Weights of a small GPT-style language model, trained from scratch on English Wikipedia.
Size: 13 layers, width 256, 8 heads of 64, vocabulary 4096.
Architecture: RMSNorm before each block, rotary positions, no biases in attention or MLP, untied embeddings, normalized queries and keys, some layers without attention, local attention windows, gated attention, value residuals, an embedding shortcut, skips across layers, capped logits.
Training: a variant of Adam for these matrices, 10706 steps.
Each number is 500 + 25 x the weight over the matrix's rms, rounded and kept within 0 to 999. Layers, rows and columns count from 0. Numbers have three digits each.

# layer 9 attention value, 512x256, rms 0.0869, rows 344-386, columns 0-63
454486491493491530512504517490488480448516494520446499508476472484451557510546480550530458517461486489498542454477475455438532491516506470466531427473528523502522575522490482488522477505484516
472488456518482424535531506514529504477528462523532464502482503459531522477483462504476540464515528492487499535494577499503499546519523501483474475529467412536484497489551486500488451446501533
474483507501463501500458489483425504509489553506488544488506483525474493507492543507478487477514504463498474454498446518504511475483508508529484500541513476502501481489491501564544489477509524
471492501496492510499503484509526515501539525494514537501512491550559483507476514499464461503515490535487478518513479457600478476521459497483483502494478550522505467534517517578454475531469505
478475475505546506510504530542545514516525535441472493497530501574514486502464496546522500442471468438517488452525513552501451463508485492511459502519515546474553513467490517535510497505533498
487511524482473526490484511465522476492504518537503516513507454502451537508534503505500532504463471512486525518487476471470495482521505495546486486483527495536496536527508491485550512494493508
472503505494478516461463472507541464546525523483482512483513544523535538522499504528502482506542501496492486577500516486427508493497484511496517489498546507524509490495442503512482551518494526
504489528495505479493478513461497459487462473589505518480457480457491486505487490456476527504499500499490496486469583505530468525533533542463448505509473521472461481472514507481488507497492530
530529497499487518492513483474562497490548545482521442512519467484511506515512499448488484473517510479537480556502500536522521492488519459528523482471534536509485500513480486467479505495489504
518498487470499539488511476511505528480534485443508497507487477503501448501503544512518478504522439494528468503520458553519502496489468475513486499504528514499493497485473476506505511499483484
502509511497504478482447512519504456478524509449433480483486523499482488505498517514532518474503472505504530524495511444446512557533508503437497486461514529469483547507512497480490494561559549
486490503510511451529491501488540490504499474504502493477479545477501458494503459457434485489503494535483498521463553501494511524518483561448556533518400556473544504480514521496469520508519485
474491512486467479489512527497482488475475526529494516514507466533511499497513534505516509507510507530504521452530500498485497469495506504540449490451515467491537471485507464510507493485486498
504500506477559493473507467478535475494540514521489529493472509495497500503475528456467519508504486528510470547481520515536476498498471485523481528528478563488511459507516510476478514508498495
507481484502525437546540497527510532496501476507538522495508503537508467522489476511491485446523522452486492466496526506578508507458495488508422508517478507507459470446503486547490529560513506
512503488486565486498482452518513515491500479484501477497470527459509502479499514508482484553534513499523457529484504555520541491496482460452522490491525487486501512503507510542471500520512496
541518464506538507516496463507488489509506458479500502516463543499474588488517466495514515442494501487564523526460484482504494573512508518476525471450562436507458554511516494483513469437509491
487468512498506529478513487514532542505456485511525528497497529507505467506491494469494525493506479491507462487490465554504547499454489448461509537489500524475536493479501476551448526522504507
555518521496505513511476492509499533525448495493510532532539501467468545510471438472470473539476530478504521502484528563519479466491461474501519510519519493531460479491449494531497507581464428
496471497521487503511515495497489464469469464494515483510511511501460554507539487513509508487481532540481523492452485450525483521532550487539513450454492458534449532490529477491505431480468494
538505477519542465478474512496554495458503469524523502550483535430476481517550449441507485492489506495515517531504541512513513539551542532503507497449446496534447492434484505489485509539525506
450468468503511490524521519502475485469549536492472470473463515507515550493534502558468477436468488454508491516493549497531455441482480487513444484506504516483511482503526485497510487430527516
503515463478488517511504455506494505508472484476512482504491527483537478488479514513520493501534499474520452502497510551512517542484475522458507500539516477532484494468456495511472515506482494
530498503489507464498506501475498492487518516470513497521524473503485473525492503488492454488492459465506492515506502533509499486468464502485482468537514513475512463499491492470478526497487491
503496525506458516489464480495516505503508501546497523494540492478512442529480479490513465518481528516461491530469465473498495499481509555544535484505504523507502505437536482529512482496481500
506516514492471450500515500465439503521470498549473536457504444462486518517458518467471491495493510498505525520502503516536525500476520493418493452489464469473477489499461526520510446466475496
497504497493529503492512494546500507467519463535529470465490488503480441531501496478519476526478524471481465475514492549497547501506509492499505508526517505474457522494455482486501540504466491
496494474487513551513500498502541460494501455501490483492500512495494465492496493446466478506507489497474494522487509493514481502534497516524493517491480477521535471531517476491472511452483479
498486498522501502519469512492483464526501513518474486527484481529490534510518486524488509488474484497478499479466526429484485497521517516525518510508519486529501501520491514499566495497487512
492485505498475529505493498458442440490519590544473525501517443544489524484487522533501457528481510511522503500491500504474496454492454492460516462559512529514538512537540506453537453471461523
507518489510559498499497509499417465509511464520520500460498529459513469463545537500536509495538515503473492507502529479482515535524541531509472501500520466465467521508481514475513532490498512
431487510499498535498485444531467507500528502489519455494525487509490496481531542562505461507518537471485489486459429463487524489530502475538514458485540459496486532532479500578530475470488550
499487479496478475486504495489442480440499492506504466507505504494513506494528487488514550490504558546469513493482487522538459532531553516525449477460453441519511539482506470493526479486469485
496499498509492453462479491529499522501491517466457472499520487505503525512506497548485493497536534519529470555496493519501475545464517519479530502494527487464513492513529529502524485478523543
538504504503497499487517489523532501467473465501527491490502506475468509512522496480516486528512516568529452475508457528521507517480493492516481485472564483509466439500547455505441536521453487
506485497517498492525522509511522534503490523475511481509503552472508469498517494495474468473515514486513479486519494521527511485449485500517508502517503485527477502466495461489464522506494473
498527512496545514476520494505466471496545504501509476494452499483506524471528527528522488544488489506469503460543500543443496470503459465501496471533510496525507536563476496478511537518501505
494502497506488437497519493514535489515569509465501446467525532504506511505543447471513508454529521484500496499452550496462562548479548482504481501461519483494488526528474502495467489474492489
516495514502480481500519520462527527501523546508430492562534465498510571504486475483484452477490554502517543484492486521498474479473531511521482503527502492456493512492473530480484460446507489
528526509486484500500535532495501525538470507493476516470506523497519499488471521511522451502491521517527531495519513515478537497495519479444543470527528474485490470540502456463459500496455453
461513477484521523473502472488475491510501513505476511548498503494562507529487493525513546487466499526507490511467516463496509506509463475466492509523541531565505471487486485510478476537463532
530465477474482475469462466515496508468482496479540500471473559512494512511489518513508520486504509486458491464488472470457540495524512496509540473550476522477524479515533508486490469497524554
518435499529465477517504511530504482479490472492473484484487505512446499524464489484473474513484514558516534474500492491429518483511479466491501514524469491527471487488526496504491454517550480
# layer 9 attention output (transposed), 512x256, rms 0.142, rows 344-386, columns 0-63
499510484506485529534546504480487480465561486489526505477494512491488536526520565483499516458503473522516480516531502493544492467486474497475487503478491503495541546484508512479491520485524499
524505505516496498520507493490504468501472463526514514525507507494486463516473495517465519504502510507508506526454528526474502549483506474503503522513455532486443484501492497422481522495456522
456457476498599527511537483460533507487456504501459468524460532508528464475518513527527524490528512464513501480549480527494487482507500500515532469530465528532487482468471488504561515439490528
505440507521531509480496479500511496512487524515491458480510464511503462529519506556556472455497495501481521500537488458496524484503496499489527512538494517505580569469498533545513475530539491
492475499529525469536520541474487480518500528521515462538480533525490540483496497494531480473493461482494520478516512495491493492485544522520468485509490502463557520458510489506502490519481506
491494515504515540517518471528482478490508472496505538506454491468511486481524513528510472503488498502532479529478495453496521472460517458501478506534464528504522494495468477561488548453522508
483482478461527475466509496516488508548475511498497507526487480517537494502508513511488517528536442507496476530510449512486493495487520509493479489512441498543521568492514502525506557494506544
479505493542496507541427538528497517462470463531526493507515514454506492529448518470487485513518489484485445479514555509484483505485479520449507552521486549500486536487526509459488539529494502
524482537496501501526463494498486455467554510507497473522488449485448523505502467522490502520467464533477465535473508492530521488458528487529483499531507515517513460496536494491516488491456491
535513485480532507458490514459519468518524540493484473513547455503508513492494512459517469487494493521473500537507498493507488472473520555487479501488497513508552524476475509508500472524532532
518499487548498493477517503525528502514444493495467476520516529467487519513494481501501481457518475456510523471540567487514485466474497456497470527527527533492535543520482517549484507549523545
491507549500516488490472546507493503492480498487489499532523453515492474510447499502454543542512505519468492527471508475490513482472484505479509511469516508477452508478490508450493536491477523
443485481536492493540540446472530481482531477535480510469474515486497511537511500467495500514514498476566542528466516479482486523482493423481514452462489519478549495469513522551465474489503499
533495513485520497476499519514477478482507492495519500506511468452521517521492505495520476475522458496471466509522559431528526487475493555498481496501521551514490478456475519520504508515537487
525487494494491464501475517498513484449477509513502507471528520500463473509452485464516469482477497518493508503489524515540477497513506456451488456530507485483455499531526539505489502563475529
554497523479509507462484476477491477454513515486522506479507469512510526502541530515528497484512501515504518502550533460487512490513526561554505492480578499530468493530501467500498516481481508
514525493499520515477527500495498495518521497521480513529496509492494513491549516499499534512491515480453477465499498524541523458464566496545457553501492509442552520490494484529508525491542505
484500506522548501449519512481515506450487531462540514477530510493509532555487487493504452503504540484507467564522482478484476466485530506515483501470491454518507485482474516494550520454492476
501495467491519517475494515525490490495493515468481491499454475532484478506499520520524491484462488520476504468464426486467466486511515507506485513487558477472500499578497499501519525482479479
512522496485438515535515486477490496484487460523511532516476495463485521513568510492481536530464480506491499479436460498489446469504477445485504466526460515527511525480544492475477490471480473
522558482521491520532440489490493454471462521514531486538482505510462512514482454475453485483446468455525516480479576484452506534498498503510511513516503470512487526523493522473473565499501513
495507470489503517529512526456496506517496484460520488523521500498557506496485525491551506431498514544521472477553522508500498436487513511461479554464507522499564492468483479521469471503495486
464519466493514500484480493472524460486500498485511512463499510487501484522480526496529512467471524518511496532525492506496511463486501489544536469472493474534508499503461508477498520508539500
536514514519500500521452513497497506518502533492514458521518455510479513499490541475499486491485495489495507512502526487462499508483522525502481489518502496501516455461485517513497543487486523
482465526496553484505472486548470513482499566517500494546543514496468480510458511505518496489507514486490525519492477545458479520537487506523526493502484489585492483522420489454536538512456531
481514443519477505512494460490521520463458528544505472495526487520538488511468507514458508500521497505499483533472495520458524503526500450503517499480480474513479491479482491472455515502465471
528516509529521491485471537499511498487495522494537492505537492528507518534465509464498487494502484514477477507499492488455495503518479570489478561534533525517497507501485465499525471539475496
502469558475498500521450518515480524521555517506540544507521483528474489526495522532484508539473482482491477504517516485528505452515504561517479485529500547510495499515515470492492487512506501
498515508495501517544487501523483501525495460532471495516447505518472481455501479539475502506463522484484501476481458512453480465520460478517475536570485501511482539507516503527488539523474537
486471501495496495523468485471461543506515482509503490481494469476499500481490526523545483509468533487508514519493493465475476514534487499527519487534535554499490536468487522483490468493520472
524472460521502540482481524502521503548489445469478438544501514514482480491487555484483507500491525489523467420538482531493473477490488510488458493524497481502501509530492515468483471505509530
495486457458509523502504435478500475481524503525520480500513511470490464498507541479483475480515511491524494493551488511486467500552498474509488500505491483510503486491476458526536488477512502
492495474522467496502485466464539508557511445517476477527486512517474472540508497501427559510481541489492481530441488506531484483537478398443476550486500508496500485487524503426542490542477464
500465499480562474496503482517524514496482516542470449541455516487488536505506514483522524487542538458541493500530453530484518515497538500525480478506527525504496495497494494502496525492465546
499487497511527484462491511494533507441508462542525535460509489453501491551529499521513481488540519515548532495491491474534501484531534528500479489491562508497491491476468481526550498467480515
496505512496461480490490534478495517480520521471502546468551448518506504509489544495479522538444541514489510529498526506511486479487532450517471486487510460466477492484518518479517480488460507
526546500481461491511496477505474487534531487455508492474500513482502491473500512524522542483486508557519497490517513511514506507467522528490493504503547518487519483478519504518507500502536488
506542507491479474496516494527497526483510498486484475528535503533472447520552473462503528507525491525495460485499476464497517537547501464468458484486495504452466489514526522488525512501509507
504514513484462492561493458526467511555557519517488506510475436542477531491489487471483510498481471478499500489482503519480536537551512467495501465491503477457509487495548509508489497517498492
486510496497452506503471493472509494526519485519555540512503529484467494527500486512496479507516472501504515489557519442538525505513498477546491411437448492458513483496522494522505448508524449
517497538486494495497513507448511472502516478449491488552520517486480514503523486489512528521514469494522480517466487517466499449498448531509543500540511495488525482505484492495513489434526475
498468521521472473513493447497508531488496514541518457487510496512526479477537466553478497476475487486467458523488455493500508512483478547558510476479490466495539529484583510456529523473514475
498457495558528461507533472518440546536483499488492498495495500520507511519508477523495472490497469513479497437499513502535490501487533540535500490504518458490508546488506523483530478495512509
# layer 9 attention query, 512x256, rms 0.089, rows 384-447, columns 0-63
509509505418497558499487457513443473501512544519463492512475525557487491505459459479504536490491470511530497483522560518494498485510471537540511503490508498554554461510481509469544497502461493
532516503468475501486512470489443520513521496482471551525493480525487503503478511495546510450518465510486536518531503502451475468461536461506515494452461498479479536477512471492474531480472524
492496489441517536513500530512525516497487459507507523515540528514523511513464487517546496516478464492506491490505502498464518510505451532499529512503474515494484461492511535472485508506522477
505518542501468485529486511507474529499471492513508487520494473497462531507485502504508508473473495472525496464522503511509505492470513513503532486492496462482513495466501506509523502476499465
493527519523496469483498481448436466530509513509459501504484516481470515468512533459487538498503525523465505524486496508476479500477512502497501536493484501530521519486483485513518497511477500
470503466482546451474481583518585517475491518496535516547522480492515496470540488473450478502481517523499492494517499534508503529502466523496534525527468463490509473493524510472490496520527460
518516530467504520502548417442410466513511549491446497538463546524497499484491502449540507479502467547479495529491501520480491468500535492542570520465484490547513465502491486455533491496475458
481503485596477477502501554568562519509523485508527522494544494441496516502531536555462503512508479491527522469468521510493500499513513531465484466524469557429457507526502532505516504508539494
513468485483465498515506461459446468498557515496476495477512516465470528531500530473507540526521463460477480494519521438470518502491537505549484487470503500493453528491459482506489464485469516
501554526501528539471483503498484539485513491521512473459509431506521522465479502488506518520500511517476485462505528519507560492518479539485499517527468499486488536467516483504448457514505495
569508497553482507441490499551488508508476505468516514498524447508500552456511517469547522511547478532481473518535466469498449495532497475504492504475450517489503500503510498454502532529498459
518519491548482493517509496532509470494555507505499514529516509505518521485498516504484501504536493510479514508553445479476526489520538522490460465481456467447498554464509472513450501477522483
521466450499484473526509505503480490492542480526484485535533515533489477517516513496506537524542489451507518546486504490508463515502476477518465486467497490494534492471527499525464453526495508
502469502497499482510469510517488485494526500542466505533486476516544514472546521497466519525517520524472533478483478520524487509481492489487520522483478505554505469492513503485517469531474507
501444518489489537500502492501488487494504470484475486455516440497525492512517522526495487506504501486489496520522524518503491492492505498477529449465495478468509507545455514481473502474521554
478537504498496487526464495490492492521501483531501462508477525447495491475460514499471506474531494513510488469508458520504533530531494499519480543506488496519474520513480512500536495478486500
536561547472504515505510448479400520523486507505472528535520484510473487500462508453571560437498477501484526502543482515486477488460540501519500472455496492549477560492520491484512527487426531
471471450548508457490481546521632521517458505485542522482541499439529494489512540528515472499503503470462498504485484487504538556505506510447484491517496497457470505502522536515457489497532505
458468435551471441485487523516618489487470455498546490496569473477529495499501511499475476510477541480486487494500471464506477549500487462458503502521529507433466534509491487481463530471527523
475485461505501485480459567536620552505484480494522494483561525490501469502539456549491451511465495486513453456484498523499493525499466528483518486549504498449473458492508562504463495491541492
535495527464495462521551451477408512508545489501459533484444509532459480510508466473482508467512478477531507527511492489515511472474512477513525475489500487509516475471536474522538474468445496
461506522537522467497524514444490548515518511540514515503494457494487508450488521466445486481462532504481523522499476505547498482518473488460523484483506471525531522505488482538540482504466546
527469516456523479509521464461450512506525471489475486508477507528468537505499473469508526464487518480503490515516514500505495506504504493507524519478503462519499469498501451516516451481472519
522490486513448502503448517550504433483477514464524519478503527503520524508490476530509480535471487490548494478525530496491494474524498497521515468513489508484502493513502548472492537507516479
526477521478522502547476474476475506482476450489484479503501505526501476509504512487504447451500530472488516499539492486519538500502523507534494492517511484541559485487496448496506454501454485
469513509452494509500480497461499511468530511525512518510456476512463451530502484524482489475512496497496481475465433519460485538484515524483499481503502495526512438480495521492515466467514495
529494510503482492502474460543485491509525525491500505509500474547493480510456475505519506490499512504543496498508512518530509493477470502518512526488473524507522491498518522490506521496513465
523469489568451496491530499493500502486497513501501512466513492507457542516502529517476523485515491533497499499494470489509483482483539529525442461476470488471471494491491505487475456532509512
517489537491511476521491505494526515514538458500507488482512464490485532497499499516457480482521507488480522446492465509494525525540537498479508516491530538490524498508472528518517480505532526
502493517471509536463517509489495536505494523482448481526476485508551500488518490494548492484436506497451486510546464541491463533502458503462547522494525494531532478498495505514473486469532500
499489515464555487478509525512510498469525519497489528488543489497434473505496501509463493471520477489471509494456537502497524514487488540520484500473519499514489489460436485483510473518530477
540477495512469491481466481534488521499502438491478488481499470476521504534532507493475542511492511491481497498523511482474506541524492522558509483485494508484522518525453468508497532516498517
530485500528526533479551515480513517492502532541503446503502504531505510482522512480518528480481489518481521463481492485495518494530510514479468526481460447491526503517523500526477518495501487
548526525546515563475467482505473508460496537485477491492535505499476492470493478537471490529475516488462534514483526491487480465524501512474481481491499507516488516466492518501504530523513536
477498452479510502473521494465470501488540460486495512521466530531532498512528553493461472489514468477541471468522532519523518488511507471468536502476495552488528470508470514491509527505491488
518437504491550509499479495483488525470489488514458512484478513536509471515516491532504530480521472497472491525489511485511512521539473499476468494484481480504517481476457481472557473532496512
485468506519507494517467483489487512446479517491488506533509553513498487511497532527467500473460509528485522475538500518522550508525528482497467556520456501539541534523494469472497550482486517
553421484480523505533475496524509527471506535470502520523503488530430494511452498507494480490477516489464490479490483504491530509493493557494467466490489460490507444452503503511514489477533505
532470523499520513480479527484522481503472509499503506455469441469478516474532526504523483482527474479456542462541497502513510548492495505467490442473527518498549482487491509494511511516535516
492483515533464517538506487486470495506482526479482491519495508478526506514493515511508499469474490470496508480541467519472494539502472499495475500453476490501461560519507509521489482506505524
519453471491511508491510520481516474460534484488479523464512451534503500505493482492491475514503519430486448513510452493491521484460439484516484493513498503528475510508514473525479458509498532
491518532488508504482479497527501461546530494476536494519523504515536493495515504490495487511567469490526533543514539476521498473503516437475497483517493554491544513533475481462490519491465506
508473512494521512484500513480540534506479496514513499489520469521516497512465482493499500539514501521496521514500448509505562486499496469473444530496465489462559526505522476517509514536498534
464487471527526505529534501485493485490517532490511497484506548488512508506496512498514488504555498515487516515506503490521518478480524486510512500543451518484489521505542504523496461514496503
511513451501521476503494471486499502543522477540493496521511487530484459458474499522524489500513484473504482529483488490509513462448505504488477527480503513525482493500530472486474429513512472
533542520539479512483471501519483511500482507493515491529529487492512517505488465504538476513530513514511476514477471503468542441535535543490478476472485523510452466500528464508525511495497473
514477472492470433486492482475495499441471539493508507471503547442512446508508506528532497450497471492543504514499492521517477472475505523514492461521428505475488529480544475517525501526483465
493502515538489575482485510473502491523475536525461562493521511502468536510519472516508484516462470498494505576500482475497482450486518485517475495486457492488511515463527511509521516489480489
533478530554546513492479482530485495543484481493507489484493512519507505494525474504493521513510486502449469522497554535495519483524551471475513517517473514547470517489520515518508501503506488
506552483521489563474556508513488453530498459466496443501499487511521582549524539505491512523488510468503489512479520471485515428546519499505440488558493455473486511552513515501456477537500525
485512480475440512501488488462480535480468487506524485501482442517479519506511467484508507472493479486548464491514505481474479501530497458498535503472466486482517536539465528479485525466524464
492534499477485507522472526508535524506529488475496528557518507533509470480461504511551494446515508476459501496463536500513518518471503548519495509540522507521532494457474506514473458520528496
525493518503463509467463475534478518491486462497496506444515520442474515513536487510515540501476466483488498484474510482488492502502488505506508465487508522484473508535468506494556479515520500
525543486528512493523510507510458494510558511495498471504530471490453511507478493488452546472515490475512511471454542476466493499547515538520487459487494487525532458508469517495522472528507472
472518509521500556520540502464492542503483532544502520525495571514479467517501471507512511542458495511502472505541539495518482537505476484518512438492472476529474470498512515490517514470499519
460512494511445513499506517489461480506500480484463516512511481476484481518502510497506527464451511466537493431514537487497471478478502493495511474501502490515508520513517497490490510489469470
493487470489532516509480490498485513496504485512489488492519492442528519490491473513481469509513529514508504482563490519490501534532482519520484512500501486475479521554526506485533522484462515
484489492510508497526517514519503508507523490527490444478525523527505495495459480507484483506444497504497443493558557485515514508527464505548541501537508449575492460487514497537519503470469556
504534508468495522473512510496514486509525485515447447527520562503490496490531529477495493485460549477524523473517485489495437522499490489525504483499508510546518495530488500549512479535535517
481527530545488548504525480477445524523533516518510489532499502537549444517522488506532543506487502536504495497518510523529509456509488505490465495496496513522485513534502520487481512512496465
497499532471517500487495514499476506479498465492530488539531540547553457519520542490514513488530527527502561481481466483508525455519526511459424569479479501491494499504535482464502503514513497
481506554467499477475469512490504486497533506541487499526529521538529494558521486485538491496458501513532481488489501515496514505493509508509534504504500495497535454529526514443495510506506479
508459509522542543505517473489483498505502490519496487513525530512530520475532556522450453508467446529501472491504494490530470460524476513481533537498500484505514491506512498529486519542490508
482509465495509526464548521502535466497472535489510516479518467480543532521496538498512528514593465476473517526484531457455491508521532513493494504514502498431496472476513493512491499489501503
# layer 9 attention key, 512x256, rms 0.0891, rows 384-447, columns 0-63
495489472522501495501548527529519520496496491468506494477529502464524495507500505486460518539502523482475494462503456485505497520521512522488467482513531485514469490512463509499497492515509494
501543523392529536471492442524472421524551497503483474496470515545494505475510481464543508467551489477521526543463559487499524480505478468517541524481493521505571517491478477510520488508473476
454568557438526544496496514504479496507506510473551491463508496504504476504525512481504505513515524465492487554489536507479513483471509495457498488516481477505566468486470505468458523487481508
501500495461494510485507476497482531496504544460499508494485499528505522484519501518512528546525511513517512480478527503503498521487475487497506499493477482495519513499531465498504506451497515
536523471457476524498522487537495431565507489535454477515487481527451521451537487476498454471537448511506482546485518506495517550460481476496526500487500471514494494459496522502483506514487502
501511458545429479498478535528492543472517535493480503506472515480509497534467521542508515493516493531487496526546462491502500528528551472480453545528490500448465455499534505489460478483513511
502590500347543498471535435505463443553516505493514483456459515536506511457513465451531474475550534478484508566484540470500498516471472481505528526462516488501545490454504476509545471502488496
528428487619461497497468557526521559472474519524527540499527468486528479538489548580479511563442484529527534494541466559480516473512558511483501474523472530507477507547531495469459541500504514
485511559462542508511518445435461447542511460506471527481494531514479470461522464455529446478541490474529499520462515496473516508477535512508520444488497511532513523507485527525537516476473500
486502528501482454513497481506490503542490526484467508484467539512469508500493507488500545522498503540493501479486505547508463488511490471548518470491500482492475501499513494517505465478468536
540543503503464489496474501521464506528488504488467522506499515510471487520490472478515476499503480524469545548508455551439469495534539484526504479481503518460517516523490504522534473497538515
483508453530491513502522477517531506488464512494481501499528522510470535509515519472541520503524506538474528515499511576504526478488509526484509531494474502506519469517497446511468487507516488
497471482469503547474500514538517459493535506488520503529535516484497478481512494495516471512517509464507500488532503494465480475511529499497513503541516483550492499542497553542485512484466530
505441500473512533452500472521543525519491554441516502477497515509516491479470536479536499484522449522488477517494477529483531519453503468478514472517484490472487448497540529519529496492522484
526465486508492514466469464484513494525517484477518518496523505474530491522445491494506524483471541462511472470517496511514528509504478487522512492530466555524505473486539515500498489452465525
494484505477497499474501498512490524493536493517493506527482524523559495506544492519528467503493478499491494518547509504487525536500514500512522437538489509483508529538550493543495504495466501
485478514413560540468529462520473449527528470525450479436489516538498551477504459516515511472511496490497542515455580507451512500521468484478488467505539456528589502465490513520553478490470445
501500503558483476498475518487492532476485503490511516506523492470518468529478511462523478515504504523526485482559452515538491476502525483504500475471500538483476504505524511514485533511501521
505486493630474461525493520485503569432491520489523541529508513468543479514501496505523510552493511510491495457561451526517487476512523497541480461511509525475457497522543504512499508518517502
485496505610444460528495548493507580406446523509515534507552474461506481517468487537477508511461517476503524471538480507504484495520506532484456494516501504481485505491494497487462519481528497
477551527356508522490499482483467464504520513483524461508514508531483520490524481492538516483561525494498514518489520482471503510478505481513531529475496501501533500446473469499501509473490524
519491490470457476493528542499515536504481521453488518536489512517486525479482487462536511477512531524499459497525518502499517551464498487502499571511458486471513479451486459495453495486489507
469556487394515539456518491483492495506512514490541499493535480498484520519512500488519533514522540468512496499506516473502511502468505513495490496486495503495538501501515490515461501486492515
511450536608511489536468508519494478529499450539487479499507497506486462528524501522519495510439475513513517544487490491494498452510482507487512499510484528504524482539474553488525530515487501
474522484426545497477505485493500491480513476448512514510507511546488517490493522496503522478515505536467477490495512479494475475529539480496473522514494486521527502513505463464470532460474484
504492482459511525471523525480519477478487516482539508499545544510499493509497496500522524470496491469521477444550509537508514517530505521499539535495510493477503511494509493506490512464479546
472500552495505497505489476490465534524517457497460487477495483485505517517520469507533466512499534475519462578493499521533504471492456524516510522511516503475513505515511493564488527538500513
522449499554488472504540485475524474521497475509480520527499503498536483487492494490530477549487486493475524531460494515515473516479504539448510529530486513529487513452500508480507472487450523
491470527478528490520528523462510516488456510502462521500525469512469457501497504489541507514508476533503489511508504477495520518491507501472461529461466474517512522460489503501445540515479528
471494499473492536515477510498465545497538523488534491464466518472477513499466571517523542536461530474476499501514478490527489528575528507494503469466485482503500496509513454495529494484454527
509481499487499485482522504411526509490496520499522506497478488506548475497453551506483540510446527483487511485494520500465502535478560530489496481575489513491516515476500445517461534509457567
502520504500514508502478450502504473484502537502449559468487493502518467478555499517509524486489445519484518541490505539521495475492510502494501488530493445498496510518488536472532529511507532
453519502460506497498490556436510463496517473511576492485514502523481530516503500507514471535453517522498505492524483539548522509485493509473442509509518464494479496493512503489485425511456530
511473478536509476521482489502506492541448505507469447524543525499464510489521471478502528468489541550510463462501495499494504501489510470528467571482479500468523478496490494469518494506527487
490459532468546533473485529493525496519500506504554553490512522513484450506527516462508523473504487493515463548468469511499495522509472477475515518483543502482532494507443521470465473490499497
473481498490516513492555525494520437517534470494557495525565500510522477509486492472505538500510475508502532463494485476455518529505511480489504510505568504514513498511488520488508476527483498
541452471503495475519522509506506481505462477455512492494548494495548533492491496468488545479515490522506506486471520515483522471515451498547483497506517480496517485460527469429491479487457495
453501513478492517472502503500451507469475568467520468482563458462511532533471474472516476507513552439494541471513542549487508470521552526494456475507528511538539527523526487484483518552490481
498504514509512470506512487488540498521516521539495522460459537554494546491485519446507593525503503530527496452494485511474466505526523508469474466471483518534497530518523513496514503493491563
512498479500471458513472496542503513551505468511481488474485523538478493483529497527531479552502513514520486459503496520475513519507534498531528482504479531507516499493487503585486541513477503
515489498498490549498504497502483539486548538433547478472488522447520509533444531520506555504545512490495517480515507487504500533514515496515558491503500520498493456508491496477522501487530520
519540484526535492508529504503522502519497481505461542488491509479492508525510516502523462496512527532436467508507492476486485513494519473496460527513532465504524527537493544473494505523546496
493535498470499483492506500499499462498491511423507497442492500516540486515482507460508543517501485488509547479517525490497448492535502509496497539533512505541467537471501478487502500529518509
442493504515509513510469497479471516527529524492520473498488521455520518557537527520494470534527464467503477500521493464521498474493534508486478506484503509484479511492513531493515535510508505
539463481471492539450535497525525494491495475463493492500527503449482508500540533463532487456488485511488534522528442487508480550536519533519523479515483487472500509542478503487523465472483502
492545505519482490494496521473476473514476501499532489474499503472501480526524479479526517525494506530470512530467502503490446505493476468530540503490481510496521488490445543457521543500531496
494477425512471499516509484564527516464516486492522526512488507500513495480527517529481493494481514525538543491492491501481503510495521525529535514508527516493527540475476455493526478461528532
512480468522505479529499495468503472491459525510465506498508533553515478526506473525525489478506504561468526506469473493517508507511481475504530551453486510522457461513524502458540519530477517
477504483515492485528509486517507454514492478549507459477518508453497494511503471545523469494528455489485511515494489482462489528520537463500495474478504516539494491513478560499516486498462523
493525514495551529492507511426503494531516517500505467577490511486491475521515451478484499515518517548427451551466467512539541526507488521460533544554497471500479499519508510452501484462490521
549528528491507498495512447516457500516487459494552469501510506480522493528495508502520528495503517468499519436507536528505541499498485477510542505498487510496529536510511481517485485462516505
492479474500490464458547530501499509522505487505527535475544465464505511521492481525473511522548472466493500465475489480487527480475513496535489499454520491486500496498538515472472504533494497
510497534529495513510508458486516459498492479543477557502510493541475502529494492499490523464504480498493533508530481513468479556489478494512535478481531494504489548467490535528549514499503550
494492496499486489495524482491523433501518480525490509516515495504529480464561478494494500498474475505489477535537471518509478535466521485506457542551515467477526562526501526516470457493479515
480501495513487488522501490480466468461482513511497509500498544511524499536477502496507462481453499515478525460501523510478474496495496552476520528478518512519533541415494494478526511502467474
513486493503481502461491487480500517541513468530501504507465475498484515478519474548483493486540530540489491481529516501496539516515492481523491498486509503463480512513554492502491498509546488
492516502508482472475450512529485530469491533515489490492480477478496502499523501473485549488515477501480519535570535489515509503560463468508443525562517507479492495525512461438494499488520464
515510514498476517508549542499448534478500508457459503501475489448488511488493513511479507519521501464489504477480516481470497495543518501493458500532478473541559472494486489458477486511471443
505494467429479519465504549495504506523495517488527510524513500522500515498474560512466528535451491532548469450531523524453522509461469533522520476534478478471493464455543486521470500482497535
502517513514498464523463473483520449514528491512490465500494508497504501544526492476507478498465486522472471552498481490517501518537465487501529485515501458477492506476472517474484478506484502
497517463469536501468466534465528464511490495509545472537511496515482500476510523455519456505482504546466467510506481501497550531520510506520506501531554493498485521515495468522479477483530484
513543496487498466508511505524514434527488485512536520483508486504507525484457499510486520504497517477525497505508541507494495499492482516504524468481473470521484468450517520518473485477505527
552538486486515491475510523525506469520464509462520500509493504551479511494513515485502461592581492508535496502488532449493529524516450516486468530514536501545510470504492498525473436479507512
482525509488500503438555517493524462518492537503528509504509551503500482489549486458470488512509502481536514455504473532508517514490527497494492489520524533526496511542495556513517502510553492